Weights of a small transformer language model.
Size: 13 layers, width 256, MLP 1024 GELU.
Architecture: LayerNorm before each block, rotary positions, untied embeddings.
Training: a variant of Adam for these matrices, 450M tokens.
Each number is 500 + 40 x the weight over its row's rms, rounded and kept within 0 to 999. Layers, rows and columns count from 0. Numbers have three digits each. The size before them is the row's rms in percent of the matrix's.

# layer 2 MLP down (transposed), 1024x256, rms 0.0394, rows 900-949, columns 0-63
097:499476543474447375555592506458527447486557489459583557506520438526490466503495506477490522433524523480513548421525544560519483454523535563458451524507479469509495460537450551525516480487519491
099:533561506473507447441610475535527513493516524487534531460428536484563522491573425477494467536560513495487531562536493485535450501604525430464573559439514466477487465535501515538474453471462544
091:567443516543499485490534518423498550461484500432531432588527505520519488593550493509505468542455502424478565549433509442599454479488470465431569490465503485528533483490507461483485491533540487
111:431501447529508507483472510515582478512500464519554505511563379481484452463555525541507525459427465540507516530608565460476451508473508466545548494482449523532542531486581496459503520431519518
092:512494466496468480566543544467557478536508445587520413508456559492521491444383469500625492551495527513506429461568462457449563510532504533443524462475533497549474522500463484533506496556469512
089:522546503533591456464497465560524466463498346451437519516511511459453484433472502508559536524515521522470493478491535528455457517429441467467458508516547495474531477483464500451534509439454515
121:538542472393490520536473514527462390500447539539471530574425507484552505471490465440535568510506475571504512475496460518562448508483535494561539468508502551435510508486517545488489467502508492
098:470479435545425455526499455569516542500503519468518475395475493501543471506562460492468471504438524486539516538421553499471549524461539432510574442524570547508560510489456530502490512546457492
087:537495512532466474535463521483504471501461546549496519378523468481500479597489488504495506515492497496450464539463522485387462489488451464494461531512500543508448499533524518457454447477492535
114:554525502397558499474491480493503450465461507489433528451452435491505516476494505457451460544517449463515440449476561538531496513568473457446514532503413491498505469476490512515525491467542512
089:570546506556475437432470500422435565456491480512581586550560529478526504476504499504401421459449504546500472591498508458535508545503434503522483500465472508457532435471476542500521483532548467
097:514458466495450478441516459503443420520560563485520506527553551472529509532495424488518529538519511531529440462448510570476485549490550437454501501504480530512491484578508494562482459617485483
096:533527493485522466536535459452438514491521523394482499454447494556451517519352468512502443461524501524470466507469491548484523465522507484476493533527506525559485492533496488543444517488528459
089:500540563537471457532453543543474453486619522423444457492506525484413509411474577559474546549504486581481487496493496585560492455491534560557430505452499517467509539475506485434494548489529595
094:511413483498371519480491540611494436453522514542557501518480447560493454471461488495657479473478514434512493495579534446535468468496513481497449481500557559614515479538509518503493530512505558
091:496468542581501511501437454506459425574515580430564468549470430517526547519465512479521422529504475506527524507549501527436521495510513411455458473481538563541502522522462497476468514497505508
075:528481468511564421448525539417453529460490451440510551465435509483523515497550485460428457470483502443540445534515477522539485540504542468534533517534533583646468487508482509496451497521494463
079:572528444532555482506485480525502546554468529443537547536499445520498532524456423487481516455484492526441491507547456507496544440422491485517580430497535427482506489465491528555445463422479483
085:439551484539475516499453520565541606511434553508494530448553548530555525495504390511462513512447531440436497531516507447476471515463480454507573462483437496527516461497461511553450542544505501
100:509427489466562458548371502517520434494470443496593499519505540482557560474523541469484528592470437586509393497520538443533540500577605549502555463486546476549467509481509474471438434539459484
121:502482564502530496439427471422535515417476445505529424436470514525506469509465519490511545478522572535464485517511493515560491540444457550442472526525520526495520566541552571531513556509441486
087:531424505494448399537408500493470534475512433502601502513510481505441483572654490477513493435510520467456493499447515520489548549503470467475509516466492530444475511477456487540537535500472522
087:530521486512492469502426499622523593442423430525543439561569441483471494485530548427439514534523449558525496507441474437571498468500566475479535500475503528481494496437488487538526464534477497
098:518443494495515555518479592478513469544453565546561485524459465472465572430467497472469463494561515465553490521485479527532535474472511535520496476454528493552477536467537517472465511502517590
121:440498550373516505575468523605499422492471465534498506480511482556596525510509492460561521410478564433549526437585402532437492519506448432496590488491554493477535501469471524555515467535499475
085:541528496476488522500475498491472399514534567552523509533495452552429462484430454422533439476492486482531453467505484521456453463480480471457548489507500464595448595500493531494529470563499537
087:404551472488522557445413505452472490511469576466546507578457549516478505466556487451534463491502447503531464493431504473486470530473455506517470565497483480456522565553487453475528471489521483
091:543524446519449510483501497410527484568521530466561476518458578505538458480503523416508522554515456558537454485544473476535498530499501479442539454541473496475550508388567490546477569467494533
104:447498455505439442554461451443494470462445490493544509473513535482504524544438509491479558456522546458510564430471543526492463520499489459434533492490510495448542481492482534503569452508505460
103:560555486408535515532434449481479422575459439461486508496481467467472491450483500501501547510542569547506468514502577447490480521489438478550529537522532529544446480510471498480508517493472456
092:506535432533402542482504576497457469474467612404475545527569476519534447500404393494451494508511525418537462513512501459528538524495509485450573486531503447490486443493573484506475512459538518
110:522481527516526469451540513490474506481560457393499489547535554453534534468571553479410484568520462534499453442508549449516467515476496504493520526479436491467530536466496517425504561468515525
124:536521444327505439490453471519524547554472523494514519411498527475399519517467506531468477483468520476515545573550516488486508455529584439458576468492479491543526493502514489547461507452505456
091:519503516516469486544467508528513566489466484430538467435466522537562509522512512493521480437525557422528412581532464472526538531495482474489535528525496475586498525479472463513477492496466479
102:495509457466533463459549477498473529478490516498557587414538541484461505510491502522458496480415502468478553553474508505471477478530548484500585511485442516458501527396510487482436489471547467
124:448510538502625575483465467532593500515542465484522503500524399520537479459616496541531508468541509487499442470546476465528480506516442540543534480496489493476496440496444483488522459498432517
111:488427444566480542543547474485487468536552453460493470484535452551477493577543494477497466498463529422536468487504523540456459496495415501528524555470477541495434472546472496496507493515503508
089:503546490526535426541467500491574457525456481489458456491463495519555532509569552531439544515528476536416415486507511529523525526505500437539526498349573574506466490451514545481487541468466505
114:488537515471462471539507503508494584526477547539536440476533457514564448464422456517492523439590533494519581508419488435469559521423440487446565483476535513512516480478458487530471534525511471
122:494559495348570475527447455494490496506521473544512485525447508507543564541514576461474540462578468453507530519484533491442484537574489505489517445503453506421562530436491496474569504501509490
117:498465521462476546490491434536569438508457477530526485517486526499506483534548429527471521402547486509540510484569566471480493512503438488535459406492465539555442505510501493476498557445490497
109:523532557460547539526487510456501440462536559516488498473459577453503520471562551451604530464474437483511477498529502485536436539453473467490544392493569511399485460496478531520540512524529527
108:481589502531457543475558540453512514574466581436481502553529555503451508521579440519510535520498422405481420509501513457532537435517506558455594513494537488532569499510511509532533501532511517
088:517483514475578494504440536399551545504505482478538499492475457555497473518559526447452524417530450419455464469472523471556500474525494455504573495450531529462500525486503504526527501512499479
126:500551444457568517536425522536540521474460577494525589449514481530568502429448532456498461500442427555474477481442503546500529436469505557495482485519470560521512552473476477557397488464523476
107:492483518528451415488475463575495555499503414467612528438512465484525552445543439554533565565490485367478463482471556532497482447577580491531589535512519481493485612514478476519490448518469494
109:504482477398570438489471485492548463436491533454487522427494558486443454562462535491552408548564486430472523470535521488491496456515525495469508517495518469455442545542554465549490542401504475
082:517479506496485359509489521498483432502437567494524520457494520562532459505559467451457485464522473488447496497557511572540547568529438522475571539556479484511460483518416464510550483488544415
086:534491461470467489468563510518474429446460520538520529556489553490482505480453486526466482585499491514431518609535500462452484533533517525480597487483490558532468514483544504456506483594459505
076:510532538562488483451459496441534544449434435467542486522526456517519461444643481525575455443517493480482489482478578550423508538502488506520509476516504532495508424431487459541518471489457419
# layer 2 MLP up, 1024x256, rms 0.0425, rows 901-950, columns 0-63
095:444464485530466574552415541475471529538470498520483440521561455509431478495477549509481528485419475533502503438462501512474546507395479590549431456571475520534497526466515497474505541546549456
093:425550487490494523478470474529508467539489505555490562429476492490505515414478490510467510464544467558510480431550482548413550518528518536559464460560487525495487515520500530511489521491462526
118:514481553555501478513543497473415515469501486469422493455423565485518522506486542460493505512544522474442541506464502541467559513531529526467474502557542441474462463475431501519485475565499489
092:465506536515548518453478453504446546455500547430495572498544435495463493541583527498398530432492459514483563539460551501528412508461502467525469571551467494460521462490531556456507496467540519
112:413497506563440538507567564435484545546571515516530398455499450528489530537560533537472492474513509507514584499468572499473511572564502537518515504482423475494456493518526583479508484562514489
111:466437505645497480452519476471536631557529482507566460459600497543466491520543508540462453492477523459467467505536627486504511492524540497435424512490500468554469496523542532491541552475467520
099:513535549475554521485507596441497493494500485547492506581567504513425549505496490481493482494547509500437493472553453504533410457569473549458425574460430463471468515549586541502482454468546515
091:465498481482562532462537467521494508486531478461506452578455518541492514409529513493486495457532495507519548447522481518586584501486572511528524484520492453503526499442464522582561536555534438
104:434465513570450512516509556542476507494574510455540491527531537499496502513493496581567506435492557566490613541488426491474527492455574552504500491533562511449479523547513534496470492513442517
095:434466497488546571591535534590527450554522499508392392445441490533465534507513511449574560578597465476518536399494484534478491478555533483507510530555495496548443553481510492496499500479465522
096:460535481518544513554497581488525580477473461550467478481447460545485482475499550498484495503512423490463582543544504435539512459505423556534497528521485488476531498404527548472499502413526529
099:430468501504475523452508551565523501500465510579518478538566484475559455472660503468486507547489500499515559478507503438494505533469493520528468446509494458477516517450536491485555517561472526
088:476481409515516560483546508462513519506393475574544529503504472488594498595481387438506465459523511446485557498501521384442515576526496475437530501551499459535493476509487509563468448538482422
093:434524532509615503514540473399486562523491510494458512498524504443512549503561510515384524564534501564533529496419499532483516531514522504495533498517457422383493553466497522476470469498483474
092:480528431495482501503594520468544569441517458579455513444534593470438492510560491547447539495524536541472485494441495454536505478494503585549539522502472445486532469451546534515540492522516526
082:475520510506425598547475473575525463525503529544520484514560516504480466473472502561575522521557485564474565445459527486458486478563478534458493449491476425350514524492525496504526509491470539
086:431486585501458532496505526474476457450551493549478479440480566496521488508536593503507498528523484467542513489444521483499463543585533495475421561510430557502487525523526482454562535591506550
091:505463509496524497522543474448459440461557456496482449513427478482434478523531617526513499506540457581567535492453502534521546496548521543500450528552511527456461531498538507439552414433509510
098:433540492516461534477636520479464580474537540484458519452540488515419451554518461533497466395502584464501605490498474570463440492440419452508428544557471491466498502556503543483541493450577537
107:463470480564470515562553512539449506549521573480490591529498492469510515511545475527521413498470446496534546527485538457455509439534540475569497485470497471511478432465436472475494460564559493
088:421565492511554577479564515491542490512469512500421491498460496512550519428404529565504519570477504541554523500534475465521467459495574521522481497566493492537509507518532541451469460499509464
097:470483473517494503529584517410446458554565525468419533451487533476511500513492468615570502476446556463466533485546489573477516550532412476529487484564523448526508486536508539444505537481525494
097:444519502515497437512491427495480544462512449468445531480534544530505459551561492523510553515464471540444531496513529471464467525567491459524514543556453517464514463512473514535538453536484427
117:523481442610478500416531506436489566481515529477535485515508474455401458484516504539453503576577455562437495550469641454566531489484512542520409497509449533520446505542543508432500518456502524
092:463445488531541496486513501538529600471463449487475532469484537461572548496592533571477535526518492534487546511507511483542579542532502540553450499548491519416543401517537515522438511461525488
093:566484514496507454559553512534494502508549420534455504420551460522493504539471518551460532505503546493472538524550507526517540506553589482480542451495493524548463434434525541538460509488469514
093:448466541489578488518505501561469551422484442546413531493535491523452519526512452603482492473512492515442596513449522503470515479519508527546486555504489467536454478583441520465489443526509470
101:530486513550538533459550548537506563545546537489497520529489471537473476478581458502486434564503498559487420568534473496500523474531528566535495484533474534504485527526527516515408513491507523
102:419451482547495493495546555508499571417516533526485493504473521526508517549553504472481465531438398472499531513459481544531538479502553579444479474514472477472547534506527506516460502537521511
099:484471537523620454507521435478522556552571405606561446443435541476483549496592577466502516510486445567492555493487523508488444466538468507567447510458515536500480536499431544503507464575441502
103:506498439532465538550442497485554528520420517618524513447463471551454471537466463508553519476465552512527566515482492543499555500533537516480453485504523502534469448528495523610475415506521484
112:477461526538511543524563511469440484445485472524524473551500464528602480498507518465510545514536469519490491458452474551511527556483448542551426503528514507466491537530464485471553477550489543
092:440448463525521537480534486494478449531538511590449515538533476465453493468511507501482487561491475604480586422458543539462474478493510487537454498487480524410506456542531542469506502512544481
102:490466544505482534548454516495521490541486498517457454535433474515554469496491494496495485503565461536523471460487448558525550544464455512523429455526522505510478469575454520509563474539464496
111:532498481532395452521525531484438499495474493498502472472476592504453513535439481467454490552435486485489597502470550466525487506491552473463482516490492506529504535500534517497501531490569469
101:488506577519519511446427535496512517461462548573486571529443532488509511436472510476506505483527466575461558506464488469576533467533555488485507462575509467508579543467538517511484538479492480
094:481444510506476551493518534483430552482523521494548536480491520501447457503498480490554456498482510513609574507490516481484478485520494555486499527651429451466512504553478472529513461552513507
101:490475482514560511482467495479531444497539494434477551532494550491432564513584550459497471550451470501485439466540549545555427479577560499580441489523469494501526497519560520470570464483480537
112:467457497587425551455519552500497511494514518454512482473544502480434452455503438519542450537451546573493528434529494505571519471450562518537503511557535487555418429592499495537419492491467503
105:471530467535525445524512599470409546490565528479468497452502485504496515492472559478522489595446534525448520512447473492532483520486588543453524586501536454459558514501501525503493446531533506
104:519481429549477439484523504550523574558474506458540507552528409513507499514466447493438456530593527545473550454508525489472563481577557548486483563512395473556498531541537486504426492502469462
102:467457513473515496535458488530477469410543405557528475434482454522557481467433549480491465498537557607520630461528477527467499561514512461534469462541448489485422518467498511485478518458476473
091:461487478495450515509571459567456479457473505493478494502517540490470544495471485564527487579481544612542575551511474542454491550484558554477406508570467462542484475508515533473489484495491518
126:446461494507456456463595487502463534484541459454478435481538504457432480591502505584508514503536517505494562502501550457474564520559539445518508528523494417492482435535575529407562511499491556
101:503528483497533584514539548430520457513507589533405467559530524525496449564478533458464440433485545645517559504526464472512552532438459503482452467486453520462495397488498560482513556508532517
100:512549475613472543496513509511479577551453508577524450562541441523472496484555460492417603513458515591536492550441512528528498588518482491533445436475483519541542465532490535496509427562560506
089:472506450495507640511496484516512560476534467498463498518508496469491556471456522557541516560493512489544536494426499429500460445485554484511407478470485513476522551470592534488415505534472563
089:467489529560514506549445506457504569550495484498496477433519469479538511497574546483540520425505493503585511386458504507550521475491476486546426493509509456475526472496461539549464516426560501
083:472467466479539497552546485540468488535574551530464530469459540502504551535395516468421526602497505535519536528518465440549488468520554470481521514494500515510488569568500547443486508517560567
101:544516437517512482464528516542426488509501461532527442494493493488485443444509512528608529528519527553460546508463476492487523495549565503541512532561494491483449426506495541496479542478518472